python train.py --n_layer=19 --d_model=128 --head_dim=32 --norm="layernorm" --norm_place="pre" --init_std_qkv=0.0562 --init_std_o=0.0697 --lr=0.00671 --grad_clip=1.0 --decay_shape="linear" --batch_tokens=[32768, 65536, 131072] --seq_len=1024
Each number is 500 + 25 x the weight over its row's rms, rounded and kept within 0 to 999. Layers, rows and columns count from 0. Numbers have three digits each. The size before them is the row's rms in percent of the matrix's.

# down: layer 4 MLP down (transposed), 512x128, rms 0.0805, rows 139-191, columns 0-127
# up: layer 4 MLP up, 512x128, rms 0.08, rows 140-191, columns 0-127
down139 119:491480469507545502475518470524498477523535539517528510489459498495533489531500522501503489544520483540512501453502474498514519510505479449520521495444501500487491509505507530478473560519510526486486474486520458461518547507551515475503449519470493519462498483477464502502470461512457516497511492513486491500503496438475486502495459487566447473509479476492498482496543501501484484494500
up140 098:524472494493506521476519431452493522478525504533506526498514470545489496504554528456522505517492517505502501533481487507500488509550513507560531524470515520537532506507499496497529508488486443473486507473438482517501536480455465494520492521476502522500497496508500496508485530506508503521522486536520502475503508484453497476507503551534494512498488554480478469533451504549510537498526
down140 097:500478462441500454536519425461507489519520503537506512467517547505487458511510553500539496508514491503473487500453495489482508492483473473521530494505475561522494497477520509494458503503475488470524500503479476464477521497463485526502474551480516493497521512478503487474491506469486549548472524507471484545527553488504513503544518496513520529484495532499506506494486531525487527497485
up141 092:546549501532471547489522517507519491476505501508494498478457562540514465503489514534509490486508541524478530524469501523559515529502483525553503509491464519510493519504498484541483560484492514493512475526466506493499519497464504511529501483479474504514498505496484511536530485494421513512465489498535454486526520479512504481507528473496473515500530504469454503513508527517564506493505
down141 090:452493488481474514461510520524533491511526486513528531500514510518484511507484476488447457534484432510453514549515561503474509498540477491493478525501568514482525498517552519518480497485530524514511495471519492502482515441496503468475522490493522534487497495519502454502516452515521512480478493529505528497517518494489504526461453513477552527495482486505471508464477498473506517479506
up142 101:461510463513503524489465467507546533500485525487512485523501502535533542529506508478487508523492449493509480512519491465511481491471538512469478512470494529486493480547488483516452490476547521466486454494502500511499471511515462521532499488557513556483479492523525470541518485490469480501490473498491467537485488482521444494519482481477499489542492493512509471497448533555478472480516
down142 099:514475521507508523542484515478514546463506455519500467459522545519512505515502474559484535488538460493537514499500493492500450516528476469476496535444465506526504487501463501479474517482485506530493496474521488510464505466498491566513508483499497509495492542529493510550512495517468501509496539496437516510477516473516482487493492502507532515469505499476516529516464530534499473443476
up143 094:469510542484487554510541504466525483479510474523503518484530493518487528453523491508489519483464472518508491504485499516546483514531507497474488505486510456458507502521507560475507519513565558487525509473491513492495482473480440472518477485438519525503478522522484527493514509505530531483521505497500477469530539490493505504488483493502530470504502526431531516508511495481508434504489
down143 095:496525493490468506520533500493525496478444497528490491500506502516468499495467519526530557479465507510534503499505484475466548474540511513469485516522477473474489490488510498506467497549466517464454479526510488488473502464531500505463511451473468477487485505506513527459482485475482484510534492470536534498520530471493478517531532499512493491489508500496508536478466456450563475451527
up144 101:497532512474486490541499505524523511500500498528503503526467487517521511490492516496461471524509438461496509502551431534489493516528444528490489503519510482492538525521542528527498530522515462510502526524503518550489507524503511544484488520453498562508530506539494488500520534502506500488528463464474529504499478475516478463507517497525499483535502498489527527474547441505512498496544
down144 113:478497460530526488491491464480492553527529493505468421520485503459529477517485491466473501500554472509512499494519458510505543553490501507520502473497506506498439497514500517470515534493469487480479486527526519481507522516482515475478523511506499500513482490493483528506532524517472502493499515441484527509517463522578504508539514516493525496476571489484508493497514544497501496500542
up145 091:489516498512493474449477513529461503529477484477534464483506450524435483474527519463488542471499519510488491517520502503487489509508512485530478509498498523537479486456475498503516486502485517489507542492449524517522534527484453525513502513484516515484495494481495485533521493513544515489493522505480545478504518457500463532507516475500507518439466499509525469552418462510489519496526
down145 096:527514487499507485525487497521465491512547514480548475513508469466511483476486503490516524524502488513522478512482498509508452504509478521566506474504507436493483511549474495487546518500477477469497446509463493501465470510519477504490487553540468466490496544509497458467513509516539453501505561504498496502482520492486460539497471482518462456533484531543502506502478485524494479506482
up146 102:491474491510464508483496509495484483502485502474502431513448509531502439567521501533484507506480507487509468524479542492500505478509489542495471506508505525510507485555524473508483521535465496479516503479473483482501498466468485470530499503470494499497515502542487537456467472517542528502485535529514509484529518496552509490461472500503507507480463491479476479488579476546499517506525
down146 100:479474427521499512485513532517504491470441483510469510464489512484497496530530529507474479472525493488554480508538514518474428503523505491511502531507480524513518475535520511531478488503512492544502509494472537487480528531520521484491549500548493490495503476525455471497481510466527486496511547488488491487475493521523446529494476463478502513509532476509508502495495460550543524480523
up147 102:477505497486483498469491489525531493522490502530504443497545474493526485458517535469491490480524486537500522495557496554507481502531496500511521511500451496491499520460469469519490488514478452480545472470493495508462531478501514504513486502475503504513530474501501482473465560470485508487421497500518492524510467508532494520502519476523484516475458504510487445476550492524504508512556
down147 100:506509465492549499517498549497506520476464479502512506472489542511470490529517482498497502518485438522522457465490460524497447490473500421507495503544512462508490519510494516497496525484500502489495439538530458541513545492445488500491527520505505487520531537508475496513519497506515509533487513484480544522491519530513545474513525509505511524478521545526509476489484486544505536497491
up148 088:483525450501460520472491467487497519495498432470490516498526530503546502515523510517471527505518492470519544521513505537491493502507481509503485460542495472499494506493469493492484497504522520461503467509495503502501467517521444537468471525480530513535457518475442539501504576507524501506515469492520531481506483541477503463508527545491456520481510460498523497514535519477518485476512
down148 095:508494483479469537469481484496474497485481527521483473518547469472504495522524508505538471457503491490462495494488489529498499511499487513518532529473507525473506509470481555481508488518477494525489496504501450516453528496497504526554477461528479504509522530479565485535490487501479504456483487548468506493487500505488552542484539495486518497472516484497480526512458494547484528555442
up149 107:530506532486532474484517480490482476527469474481489487498476448504464529422468479455479510514502495448532518507470519522492484477512489493499487509522514490497534534469486479507531498486504488512516513464523488519516537506501469503529511444433504495511534483483536487451517449505518532490455496537464542494502533488486501517533546457501470493503483492505485470520492495536488508491499
down149 104:501548517486479541470536503495481542485526470481506504530519472485527505518482474511530523476496511520507531474497507486513510509505516449498464528507520499513512510540515471528560460506535506507479459492498477496536507503524460517515481523558474484504471510479509531443473526525525558505483494530478487457492478474509492534495516489480465536503461478543507530497531465489521534478467
up150 113:524497510506483542487520461480521495488497465511521536519510490518458494458501507487545517489474480470518487500496495554459457472486488509524542515508474504511543520518501517517499501527518446489497509494488514469514503526459462511489489475451480475496527494494520449464525526507536506499484488503491471535475429475493470497559517472521553530509482463491498496517496494511512503474562
down150 109:493542530508518503538508494501496494461518485514493530522451554533492503515468512493538474444499466522524548491521546497457516519553474510495535475469537468510497506418447479514461515505478519506481484513467512529473520479516494531532510535537499483474498506504506486462493529507525477514490487483487506529501496511496523529497523505513477478498447468475473501466504525497501506497522
up151 097:459521530516500447462484498500499524512511468490496516501469497522532477463526481541461502532504495505549507483481470500518493514516495512501439472526486515521481525522517500514502491508497470514485516481542493516568475517461513495500494532490489556440470479537478484470488497517484473487503519532506568476484538499499474472483454489523483483536475451488482486478495488496496485551491
down151 094:517482489503536492444528504556451481491489487531517508511474494460475452554495488466497496447518506472505494516497546449502514479475519513530510482482502484445492491492541503524474510465502517438488466499466508506474463509522458476499471521478495483492525501529525539469501511494542477503482527490531551478503475516514494493551494475485466498511527497514494493500517539516514488479476
up152 109:493541497545478491472513513537533488498518498484505567493464463495501484456519519516478505464515509529515505491520503482536502456507528507535515514513492499497468517535488493443541514522514470496537472532457507506472476557512525474501481492519500496545515527514495476528481486537487490475523505498549486461471475526534501480498540474497543501521506483461500517508489494481519520492424
down152 108:481517527517496518447476505534513533552493523498492449481501485536461435503525484488538507490505529500485485456510523538483513511477514522488511500510494484566454533468524478538525502488521489525526538484481485528543488521488507504495513500496509525537495488506515545511511487497522494537507430494496527565514498502469499473535450516488522524484493493533509503475483492505484464499530
up153 099:495485516537497494514532522503503496498457506517540478469526506476542474510473477557500494481497490469525491520532494526472486487491574482527480529512505510500505474567521516463527468519529522538528529532512502522498465469501538504545527478498476484481496503531471478523477475473485532501527534513493498486509516521514489487512507531509563529498487503485544512462522496508491541436493
down153 094:482572500534498503460486538507501485496530525493511504465538499497509530528492520554467502492528516511538474524535494495484549543522527503490532534498524466508542513522481478522524503512433507500501488551534509467476474529497484495469542491508491498509483472498531438511520454489517465506469493467485523518504495558486484502503511515522524456481487497523517516505485485472510511476485
up154 106:504495507460524493480545531466508501517537470492547478495506501535543525496519500525507494511529449530500476462521492522485514534495483506492496459520473419521530521524472479483462485495518499553469462486521502499532494512517457452498519481463486521496549506531488514513562509524505509454514490498529474496522480473522505539503511439505506479489482507503512478472475489500518497493511
down154 111:507508488516476481459508481480513485494502509508453467450499535501510521502541470491529498505479474497526492451504509496470540469513478509537491504509443499504517480540495500454461505471497485546468479488501513496491438508530494450456532493484477466490519511507500542508476463551496525451478481497512493517521495515472531510544465463486456529498531531499488486523458496485498530497520
up155 118:503526428508496495493501513473530551505470511477499510481473491488532477509502517502505477494478491494464469498513530533540469463444461496521482474514539504500517466482483459515523487529475455509511506493436500461517460452501497510531520483494530526480490473505477513492498483519540497484490528503514503484515547508463449526475517477478515448502494498483473487530511452488525501503451
down155 129:527467474519501510525475473485520527511456508480530489463477504508517491465516490472478509499500448496466476513481528511506506496484449509499522487549506487535496491437479498526471505561492508479496509495466513470529466489486498527503491510542533536476517458533507451459466505498523506487488502506516543471490513463541476544481546489502526469474501515493463493480495482513556488503458
up156 094:499503534527532512549500500528490454480492515462545524506514458495537467510491466492523495448538489478470500545489502512493467483520525496518532522532508440531494523493501488513523522486481514487493512525450513511500523466526535508521489467492524497480515429525508497511511477518500513528509513533572512486457497495520476531509538538501508446518488542500500519469489504513513487523484
down156 096:527515549491472451434460502573532505459521490478490485496479484492479501500449524523499497475550505510518494519498498474516487512469547466494450515471493493538476546500505482499515510525523509499498510500452465491455454487468518509529461513507480493533536464483493524513484510496515487494527501497474523528524478502475478503521500503503499482488531538491469469533500469520530520522467
up157 102:484553477516520480503505503502500522464439497506495531506474532503519527490534522477471475485499525441509502482487482499501469509480531484483462446538476508514531468532517532506496444513508520522464487545471512512481505484456510462520507514523501513515473518489499502490526526522487470509522507527518542517507481512467473571493503511481498481517483536480511540515433530513503553504501
down157 081:477474463496543485512491504523519521486494499486487493496513528502452520546477468533460501478488483519492539515511464507502563503558506507496480543510475474514537512492501505549470510476500510466504509454477522461530505497504510491464508470469524487486515490477487460522484507503524479502471548484488502459484483534531494464530514478517486462468514479561467488528495449492500531546503
up158 099:488518503505519489467525493550548480530490469456515466515493488543519525519517516510502494483501494508524460547499498496500515454520520536556514544487503493463499468481490537491530528494516502501480500522517494476525489504543507511520476457484460525517492485460517506479509531551478540473442514459496552519482476513491521496543504522483489481477476452510492482541468527499498504455506
down158 103:479476497467497504496512493530528493460509508492501428488541521523545490486518509472487517475478495510534448478526498473461492538512452475513455542514461492494491532506480520515468493559512491476520452470509511461467496482503447509480524512510478510516490471538510470507496481485470527495493510474523546491486467496503492534500510537503493443508487489504513494549501513460481463521517
up159 114:519506462534504496513538535528506482541457503491516518529554511528490498498506470493530520520504524481498511507483519484483503526449527494542495479522515514505507514564454488448510482499482550528492503484496471545520524523529485461526536513466511498515533498444524509514485502494530503540494543471489536515493515537512518516493471556525531491507448516489514536512505520516527480477491
down159 112:511497534506500523507510473518518545501474497494512485538511567510527479506498520456497487501514517493549542538485496523522514491462526492506493477511510482477520498480530478505501494516478540499476507496505533480508482482492487508481520514445434505511444488478542520549530481505505486508506467423432558526504540491532491468504484501527515489502510483493524507514543501486482512531490
up160 096:481499502514505490559514507470531464507502546524477467536528437473527510546509509500498480482517466528474473528551516514499515486485516509481493508472508528518477500483518509527518514538560514464524523478531506506524515458467501496533487484491445503478490517520547493496484510495496510537487505467548533522492504501467498470552502494493497526498534486445541505470505479504446487512509
down160 086:454491505511535528505501542496500490501518491448497500485473459482509502521467526495538496479492546552503509479525498465519520476494497550527477541471521493507539498475501532505552454489491508499529469513463500520530503524526496517477493526433523500502491498510455494496522510480499478547486466450510527437503536515473483505461464526501511508507494518472520517519461486480522480531507
up161 086:477506514536511492487473547494468484481535502456504516536481518521511514494544487506530517525525488483487455491495501482493511481495468513518535493513450504454498539451519497494477477508476512512503467457453505468498511515559520507505497517509487516515506516455526516544510491466474515456532480494511501464469526473488513471491538481495502471465462466460511504507499512523427449514487
down161 083:508498531507485504466511514483492554488513461478468501458514523500522493529476507492463520460545529524468563511492481510506501547494531511529474535497511459537495457478467493526493508495489520501520549498526510504514478499471485471493494475498528492465502478496481443449472547496512491488501520445493475508470473540448490510524489504528472498464556467521486470512503484511496498484511
up162 086:464474512491509496517549487509474522514435496480499473498530518467485528546535517485497487491517413457449519468510441492466514466484489522532504486490459484508523499500496517468472487544448472509511498486517515468526502516517486488502480517514485496471475513488489491482512540479512498488462520516479490482503523485487494536509493484489483524547460478527497505488455491485490485469556
down162 106:517474449543525498517517465501550486501476465486536493464478475508500490492562502504518483526528474500494545491506481502530519538517472508542501475457491493526506483478479553480520526515511496495494521487531499513502510520537469479538455494520530537530459522502534504502516523499487520496494495495473484491486520523524482535520488489533506487517502520503546478496473535538522576439501
up163 119:528479550548511495494508533511520504507484505481521495531536546519496498498497515526451471551493478464481479507511491499453484474471455459520544523508467522494499518558472488512523493491490506535492521503545477459488512489516524522494511453432451494516487495502481518489487515503479486481508494515482477510485450517512492510503501486469492475504478521485532553491528525442508506480547
down163 088:526525455509494480581549491516478544512528522494496524481507482454493482504504516469521544492517518490487478491466537519506493437493497503458507458488496491506521468506518493552517513494480524510504520505472475489527462518509520469469539541511482522496509479471514514514526486510454503487463475545512520486515507455532524505487434471471492518488502520481523490483449491527480507510499
up164 095:488523535530544475522503481543493493510482477507502473479495474534508499492495512511533458483521518554462490467488570521448493466514487498507515527506512497491493491513534515503469517468523469496531482477515494530492508522535496523537530459424522524530527485488533503487531521487505500490466553484524507509542520477514537531504532456492478529515526501471508486508502531496527473481469
down164 103:485501474476470481512500473482510519491486498485457480511487527511531502521509510551548493485514546441507520535538494536483475525499519450468446487478523533518522495487549438547498472489531499459527500505528472533507494458469508514481490495521483460497509539507492518481472505483486511530520476486464515509447501518498488505544499531505518556518496505522497522513509475499489495536529
up165 129:544501501529476468497508488493548518535495495509507491561472518533516518509521499506541510493486449489536486506443497503509503519513495520494467526526471493515495522501494480498479504562522503498522477506517464477497503543530476458515501502509499530469545518486512499453502507529529501479512488500452506509477475469527464460530533485407482517465481534512517512515478519540494489471483
down165 127:499464522503487487453492515494485541464513531530527503467481481529512478481518516547501517502480451528464476493478496474491483512519523515510470499451519512491514512529491514456472491504488496445505533489518491465518510489529484481524558466496515520546528506549441500514528516500476483484491453550478497471509466467520478489504511499451498496494568520496530506479493502526494512458499
up166 105:478548458504441496520462527516501490517479479490510511486488506469501442538507519515473492522523531493477493478472472435541441527522521500560525485459486520498548501494486507490494513505535516478489475507451460482504472481500493484511484506500549476484527542496443490504506504505516486498510526472522508485460503502473520547484488487513496483498478510494474504471462496543468521468502
down166 098:472463499490498494499494479496472538493513548501487454484457514549496542486489513492476495478531463482512467494463491491483557443458461541453490517483486496506464446524516532487499461491485522517487533514529511498479500507523522527497490518495474476533480488508516521487525490470478563492460500525495511529497498524508441469469496490447498492476482471530493483501518491497508482518464
up167 097:465512448508482527530508501494516478518519501533568534455504481454520500511486459528495513504463473538509506473469517534530502566485463471545545489522462491494534550539484480503521501493517477501476480451498494475520487512497477516491487531475467510471484494482506517537497490498522535487523524556525503507544507502479482481519513509481510512501448542481479508510520486477502494487509
down167 096:510502478489489507481511486490505478500531540467457516470492510505523526513540459507519479480508482475481490439518529480461498487535497522519518534526446511451548528519522518516465482467468488482514516497503480493491517480491440529461536482450525441500519497482535539510485536490523514482495495511516512511499506486508501446531494529517491490441513528512522502489501490464477517551507
up168 101:483508513525513504533472492507479475499492492511514513509499532424497489507523498514449506428543476495443496511533447514532487468504500531496509465422485531516498497505523516528504489503472525482499536485537499483525537516487498517532466476482519500539496491522457503548496467517498500487476458519498504497461508523485495557479483508495481470506496531469512508450507514504465506495496
down168 095:515493486502465506486549542481518467528473494485468496509510478524515483491462519509484460511539539512537493550485489472495498495531527507500485512538486506520491503524500464477509485535505497489464474518487505500454439508518546514463503494503439492512472483468505539476518493478524463490519512479519526475505494507537458425535474445472505528491476454511515514508482497525512518522508
up169 094:515498497507542553482479483537480493474473518486507532503517521531506516497489490521485477509555512513477527526471506463496522504476516495522516549543496476482515525569478485500520488483487513481475510504492501550474474515514478471512496520485477517485509455502537546533501520512501509485492528461547509472482492549491478540520546454550503481540519492486528525465525486492541476531478
down169 093:501540502520522499504512491505537467501502526486488476542542489473504492487483516494519512465468476497477529510500482516471480507511468492508485483437483485489498504489503454520534469480512457520523435499532476463491490494495497544512537522490516505504489497488511459519502448508467545505478496487492515498519513507483549502444495443521488546527505462484482499472492460434506488496441
up170 097:512541487528468565494508454515505496505488499565520503513488520469521523523507575516474505529541487487476500440512505460458469510501541513536495490517477513479502538475537537503511483465510513517540473487497516488518503511484509507487470503559471530518504514518462514492521539464479474487503488531463496465487489489530495527467517517494513526522496501505504511522538506519487447498511
down170 108:474518463477508510503523491488462490487496497477508539506497539479499494513494521495495477478522476508496537496481502462493482482471515522510504480480502514489498490448507501485531436512499492532504501508541534466489519515532528469516452464506536526504481485551514475491510514476487514477483495598534503461430480510539536524475500510505560538454521496517511521515501503501488518475488
up171 098:493527509520459475529503550466462466502514475499523507526514513496523552508552466501479491491502537505503495509495514523507490514485514489538490506511478528542532524461509474493519516514489491518531513494471524507469507525534525501472499475456492548488467510472466508517486476557481518500577504504456513499492519478463512507527544496537495507505458511510507536535457471511452475481486
down171 099:523496512527517563464525541520522492472521530491479445510511563522508460513488493492554520519521468537476518467461496541496532517544482524488513499475502537464473495498484505451528491497521552495506489537503549494479456521528512514494502534526486500532470517499491476468508493490485458464507502524464512495511541526519466508497494523492499474496507510444474517503499529485510512488498
up172 127:508527513507505469515496522467522539490491474500518491504463491507533487429525513475547470518481547527511493491567460519508492489508491513499536497509488559519474463531512497509494468476510472510524467455518501551472517476494500513509493486462502522504467493459502452520476491487469546507473511449473502505537503504457501507486536527502517506493529482477496509523447484496504512454482
down172 120:493501540470532471513525507468505530508482472489484439509485527523533486457472457538473522517452544515501502509518434507463522470487497517519481485518511497512501524509464453506499509494525487528522484495549505514514485478483512498482516543478493485505496527481492536499484491491494543490494497486446550503507489494533493485492570493524544515478498467445486468525474513473513477515517
up173 100:529467469499459578447505458541469506515513486541507519508513502512467480504548524472509495487490488490526500522443503526535451507527499471493506508482499521515507523494450498481486537500503563493492479459518457468522488550515456486501502532469475522530491478515512511460494476490488526506486479504497486501498484512511504478499522515491507506500495524482476484589512513528500491516507
down173 098:544529503489519535502489495512501519478490513472503503514530548514523461428515492479506499513446525510469492497504479494526514486515472498522504530546490498481455564502500526434454517540483542490503538524533517487508489486517477524480495505506512505464509522520515496516516491458473526571504490496500519547541534523518517495439501512498486529473476503507481512511482489523493484506524
up174 095:491541503542518526463465461500495478493476509501467458469496488505490501488480515492480500517517529442473509494542510480494535535478494495509490458497489476522454519499472475513492490486489487553513467488527470513454512483518489505535494479535493521517499463520466497544474482506475464535475527463515488474501501539543490497560502439485485480516495529474499493524559518510532524524506
down174 089:465487508448465568491482528440567533447538521487490517454472480510513492490516520514497468477506475489525548480481497484496492488473467541484520506492510455494542489549535484516504505531530481470489517502517515493502510517464496535511515491500457522485481485507538529532491510502505509489492521486477465536506507467477498496475524559510514483479531513488498501515485517460492466523496
up175 097:521541513541490505520494515502506531544539494471540527483487501455522464518518527528565476529490527539489465512500500521528495479549508498493495475501525504498502539517500531465516519512492532499472457479492512448521504503499506534486527505491531496510527478430500480492546510506509496465524502461500471509507505498474483490477488569509520481503513506479536455533517472472454532501492
down175 104:480482520525450507500509469502448521567456480566515514504477511490503469466463514487503461480489499464474516519510491489499508502506525514462485488473516510491481523512501532494511472538497504486505503478498476469462526452500515492520510476518502451530556471466483495520471519510460507495536475421505501504493476504513476497525499554512500494506497536495541523518499506488512556494526
up176 093:499530496493489506519541478509521468469496505526491528448526458510520483442498507511519532525486550494465501469519496504546491498507482486553505468500490479510514474510503508508508516495500480509485481518453524492526501495488457515487490492477506514502474554433529483460471529531514548497495496513508460487538527491480502492467477462537451502469512513468503450516502489431481482480490
down176 102:547510497512491487511514498485496485495517457539485507481490495520492495502510460560499517494470544479490496441497523464523494500480487459537510474494472515478506491568528549550461548511472461477495524497517526482539505475475489482502478497478467495453470507500522492468513517542512529478494510490471524522526522522482445506502522494537487524472565515487520472507514506509498518491524
up177 101:515485506487484469502483483493461504516471511510507522499508505455548541470512562506470481457497465483475521475532524535506508500526496480496520464512500544522521464485461458514498496545476475565490452532509520463501508467491514497535504477486488504520515517514497480523491495494511490496500469453484508549519503512464482485505493475527513485504520497467506487522489425522435480518527
down177 106:471494476490493497513459543495501489475479555543554528520499484525509493492516515525488517471488517530489464481523519522443524493507493551518514514544525499478505516509487486527482476535466508478492499513477492489478492461490448522565479549512475517496497488464466476505499509475476503488483487486510499498512479464465532477465486472538501500526463441471507507533471507554477501523520
up178 110:531490518524469511506519496524459534432457493517466494477468478555499526504524513504528523492532465482481509509511516515513465546518519489550519502474506491492552531446532536508499500499478480504535542460487511507490528485468528492513498511489485517523531483517474499501520529497493512479515484505517532465480524454488528515528524496488498538499525468507494455518536479532452464532481
down178 110:542477501516483495482454471510460497501466490489433502484474513517504487516544498510506516476487432492518499507485509455488494501481507548575458500488493521470505528534524510523486491496513476520502528459498504528514524508501551470530541531482502485482473481448499474476517505476500527477522494472516489527518516477514516463473482538529434460516486500505522517474489496503520529488502
up179 101:526517489559484516523474521517479505537503547485537483493477510500520521527509501552512467512500502462492488533508498472514476524457512534482491487499499527530469496514504494506542514481447473476520450518483516500479508518522524488514522535537505521506542489530485470597481500515481521485467494526532458497521471520478490527504500464521454454508492516481530491475484529507481495521488
down179 098:526537563486495507500510472525501517495510506502529481495525515499487475488495497466537514500507457533499541490512551511532542537453541527462499520559515531495491479471485512491482492505534516522548490505469505471521478526458485518465478507558481507525472484517519476477537542462508507473503493530479483497538501505502473532514508520477481542524470491514474540550500492480515490519481
up180 092:497550514490545486461489558505524522530546525519522506460490521493503509505540505477541490492509485484517508541494473547535515532511517523514470537514526498520486526506502490446503530528452481497543498489514469494490452519526462489515525536523541500455486482503497544491492484514499512522495507517524518491465507515508478460496478444472469498453494483467522465488479484491526517477477
down180 094:510467486502503507530520506475463542507494544471513471487503557469527526515523536529482429505508505481489531547534471503527492505466473452516504516515500502476469539547501519474525475510490488552532481515551514507544511516482565494496492486484514494492498466511486527473514523538522491503509532498516473524524522512507520504506504466561492503466534490501532510505521527528517495523494
up181 103:493466482512518532535461507537459499493509507478494547485484503431506521505522529520470521465528441475478453519510504544504494507497514478510506485481522484489515477531504465455505494532496478516506502536547530449518475480536515496509524484487497542488523503482508505480439501499506497480509529526496515496477485519553516522513511450509535531477494540540520496485482479505504523446482
down181 089:537523485497475510451506532515524459544504476510538488509482490500535485483490486467506510515526487484489524499512528467493500477472459495470495451485495501490480464521497559516525467487444515495508504511540524497487493483487480501517517564473515493549529494514486502515473527490495528506462521470517529480507489469511436467431476510487537488484504458485505504471507556479531499512481
up182 092:471546508502462499481504516509488489485491490500540536477525504526476490533500534528521467533470508526483447540493503438523489492440512481563523520518456536534496470478513491530529565525477513517512500508478481496491496506551530470499504521495469485533494484488510541485445505510507520500507446523499489491493505510510546507482476508494489545516477532520509518508478489517504458491492
down182 095:511474466540549536482485504480496519517504539522509517518485483493512481497518487498499509499455510454473524462465526465518502469534482501520503524557499542478527493478484507469485462502487500485520535504485478537487533462509519509499524455554487484453555482471503513474482514463498479532514527561556514510500551477502505523544502472521523475505500458511511519502508481512489507507499
up183 098:479539484490506534516468500503530496451506474487549549504482457493546446505530521502493498473516495521479506509512477495534513491514543515513500513473457483488542526531479553485505511539509513512527526459498508496481524468473532486498501517466506450497562517514491476517478482467508542548508498499516505480492515469484497497444486538541517521477470490506524492531529480491459473500503
down183 092:500486473506528488533513483503493434499515518482514503487488495498488502527513451510478521539509518466536528499436515474506490515497415503538524513494474482506522477526533488508503475511473483508520498513486506484472466504481454503521484460525465492525499506466484484442478495535494478540478483482511468503527497521481489457453480488506474476517480463530482500521442503510505489460450
up184 100:527485513485492516491536489471523502505479488516518495537502510514468480502517516492530487521532464479505448550511532551487527511506441497504489521501530474466469521501512499472510477497493509465510474518483514500482508525503490449506485472456468518491466495511480468481508522498452541527446519471495546520523507451518450529548508516466540476507482468549501505483491523500463514527530
down184 099:477528480486481522471524504535466452453514480522494447495516502465478500516492440486526480479477483509558456533519491488514529524478521494505486483506480559470507482463507474489511535501490475523427503501531500495520489515494457497464480458506455475491490520492485481473493500491502459507511462526506457511469508522533532529449508518527500526512498484472480479534517482513497518512491
up185 104:485549480446450467522485514502509568508514473514490520509534480547533479509493467500487529514521472511477514507482470455476466482495504521490469498480515529510539485463523572531501489496496539479475473482498482534494526477472484525561438498507533533497513486510525485473508507484536498485502478489469508467515499470515480498506477513474459494509476518477465468484494507493500510472523
down185 100:508497484511512459553511443505532471537499500469507495472510508476488455476478530477546504490474483493504482520547489474544489472470477546484487513507483545504533469507498494487503524550495500506541430506507512458508483503503508515510491525492503519561475477523475486536532507491470506456489499503497486520516465550516549500476520532507460473507527538525501514508470484482483482484498
up186 101:531482508499507491505488478517520505528490544481501525463546438473522486526511507516494535460505488497496486503512549499573500501491481517523535473454531529504518494556479525496505536521527486483521475472453549505505479449470474481484494437516550489497502508461483482471469526490522524529524498492475488509489509457522474466485486508504496528491510494486513527525530464511472491478506
down186 108:521470515525482491486489445503515500442491477481482520493518474491494518445541437516483509519512491496469526485504515481531487490532492482470496514506488487521478515486506501531507500518524483533523531542467483543508486510495469484495498477507539508438524556482502494517499476462492467539482538478478498468458477505490485528473501526488455534490455523491530475474521518491488536470552
up187 092:492543520529493489500529474468509488507503462500527473496492445459473515509489507500515534511486470541459493531491523504531510474509494501490476515544542497458490500463489461492535460546520495519543497493524518515488482512480453499495514495488520498489496516481544541490506503562454530499501511472482473476526531496480497520471526549485483503495460523466565483527520472534477512526515
down187 092:485496500472497484519562488494522497486545536494532494528457513529492509514440472511509486493532548497511441502484482523520517489519507516514545493520518500503515512508494532464512434504507492515495554493497528481490471476465486507497499504488545524519533458459507508519518456485455501557486517524509510505486524533513489523498538563506475479506521464505474520509515486505503541513541
up188 105:510501489515479457474507496509551564504476519505544509468521439531483524513509511498483511516492515481525533527542503514528508481457505481522503491511475501503512503498513527522477482515533423494482492486504505486498477495491523518525541514509494522505478500519474499507554537463480481483536515480476506486452461513479459529518527479516493467569499471501493505494548496492485507487567
down188 103:482496464524512499492495500479479559510478500466504464483512524521418458525505489498495498538453501494488485524528469488502469528499515470503519501509461521467493516493464470510512515477484523514502476480524448485453525476472528486486500449481515531465482512477471461510562543508499463523506511466476468508456450515488532502515459499531503514495501510493525471513513518498512479494531
up189 103:477503478557536484498491458500514485533452464488517459528507528514484510494527518502453470507505497510460529486477531540520480501475520444493503459487502506513506468483517517506494489484470519454510567492522477481509491531478506518500463527500469511561504497516518482499525519500526500490508526459572532526452527521509502483507516492556543534501481493480510483507504484490511522516505
down189 099:547487507517498546503524509539502512474529535539460538473520462508499521517513519493496477475524546489517480497511508529456508530495466483478484510549493528518482495487520515513451510501512521462510510524485547459519493509488526472490531465537474555496492534470507509533492508500456496528493505552495519478529520471515491507468455499498454501506547522560489503493483499527482484500532
up190 097:521509466519499494509467542504482483480519508463527537493475509539528492452550537467512481494480494482475525514484512520527561547438477482516534540534503515506546478509502487534484478486533512513508503499491482500508477489534540478483515520470493482510486488502515489526535508528540466462526477469515474487481511535539486503474488441509468497531472495516500453516473486498516469514525
down190 088:488545532536482487509480506478520524513491500524577509493509503444439513507529486503475510495485506496459514524500494465490495522557500487518504494525531535470486498551546521521515498506500485533507553476521495481495507507542507510499510475492508505492561534515507492526455470522498518523516542488492512528497511447500492518515506513538513535516532509438453511516476496542502502509486
up191 088:483520512528522484484497434488462535491463480481495517441481513519472490464525497522441480511500475464569443489501489529482477523536481502484483453484529500505506462516531488527497512533506522513494545516488499508529505512490505470536497499454494527473508492495483499495506497467551501494488508529475531504497513494536527536471456483502518510512466484471456521483471513536494520477474
down191 088:535494509503518531442511532530513465464499526507512504536520550450523491539482479525535503493493522486515541533507452453505495540520503498501463498534474470505451497483437487455477498505480456534514493539463508483511488527499461506487494519546533489528486507510490513535477503522479534527529485495517503518492469518554501510521536486481471516515502495513526482510511471509494493524470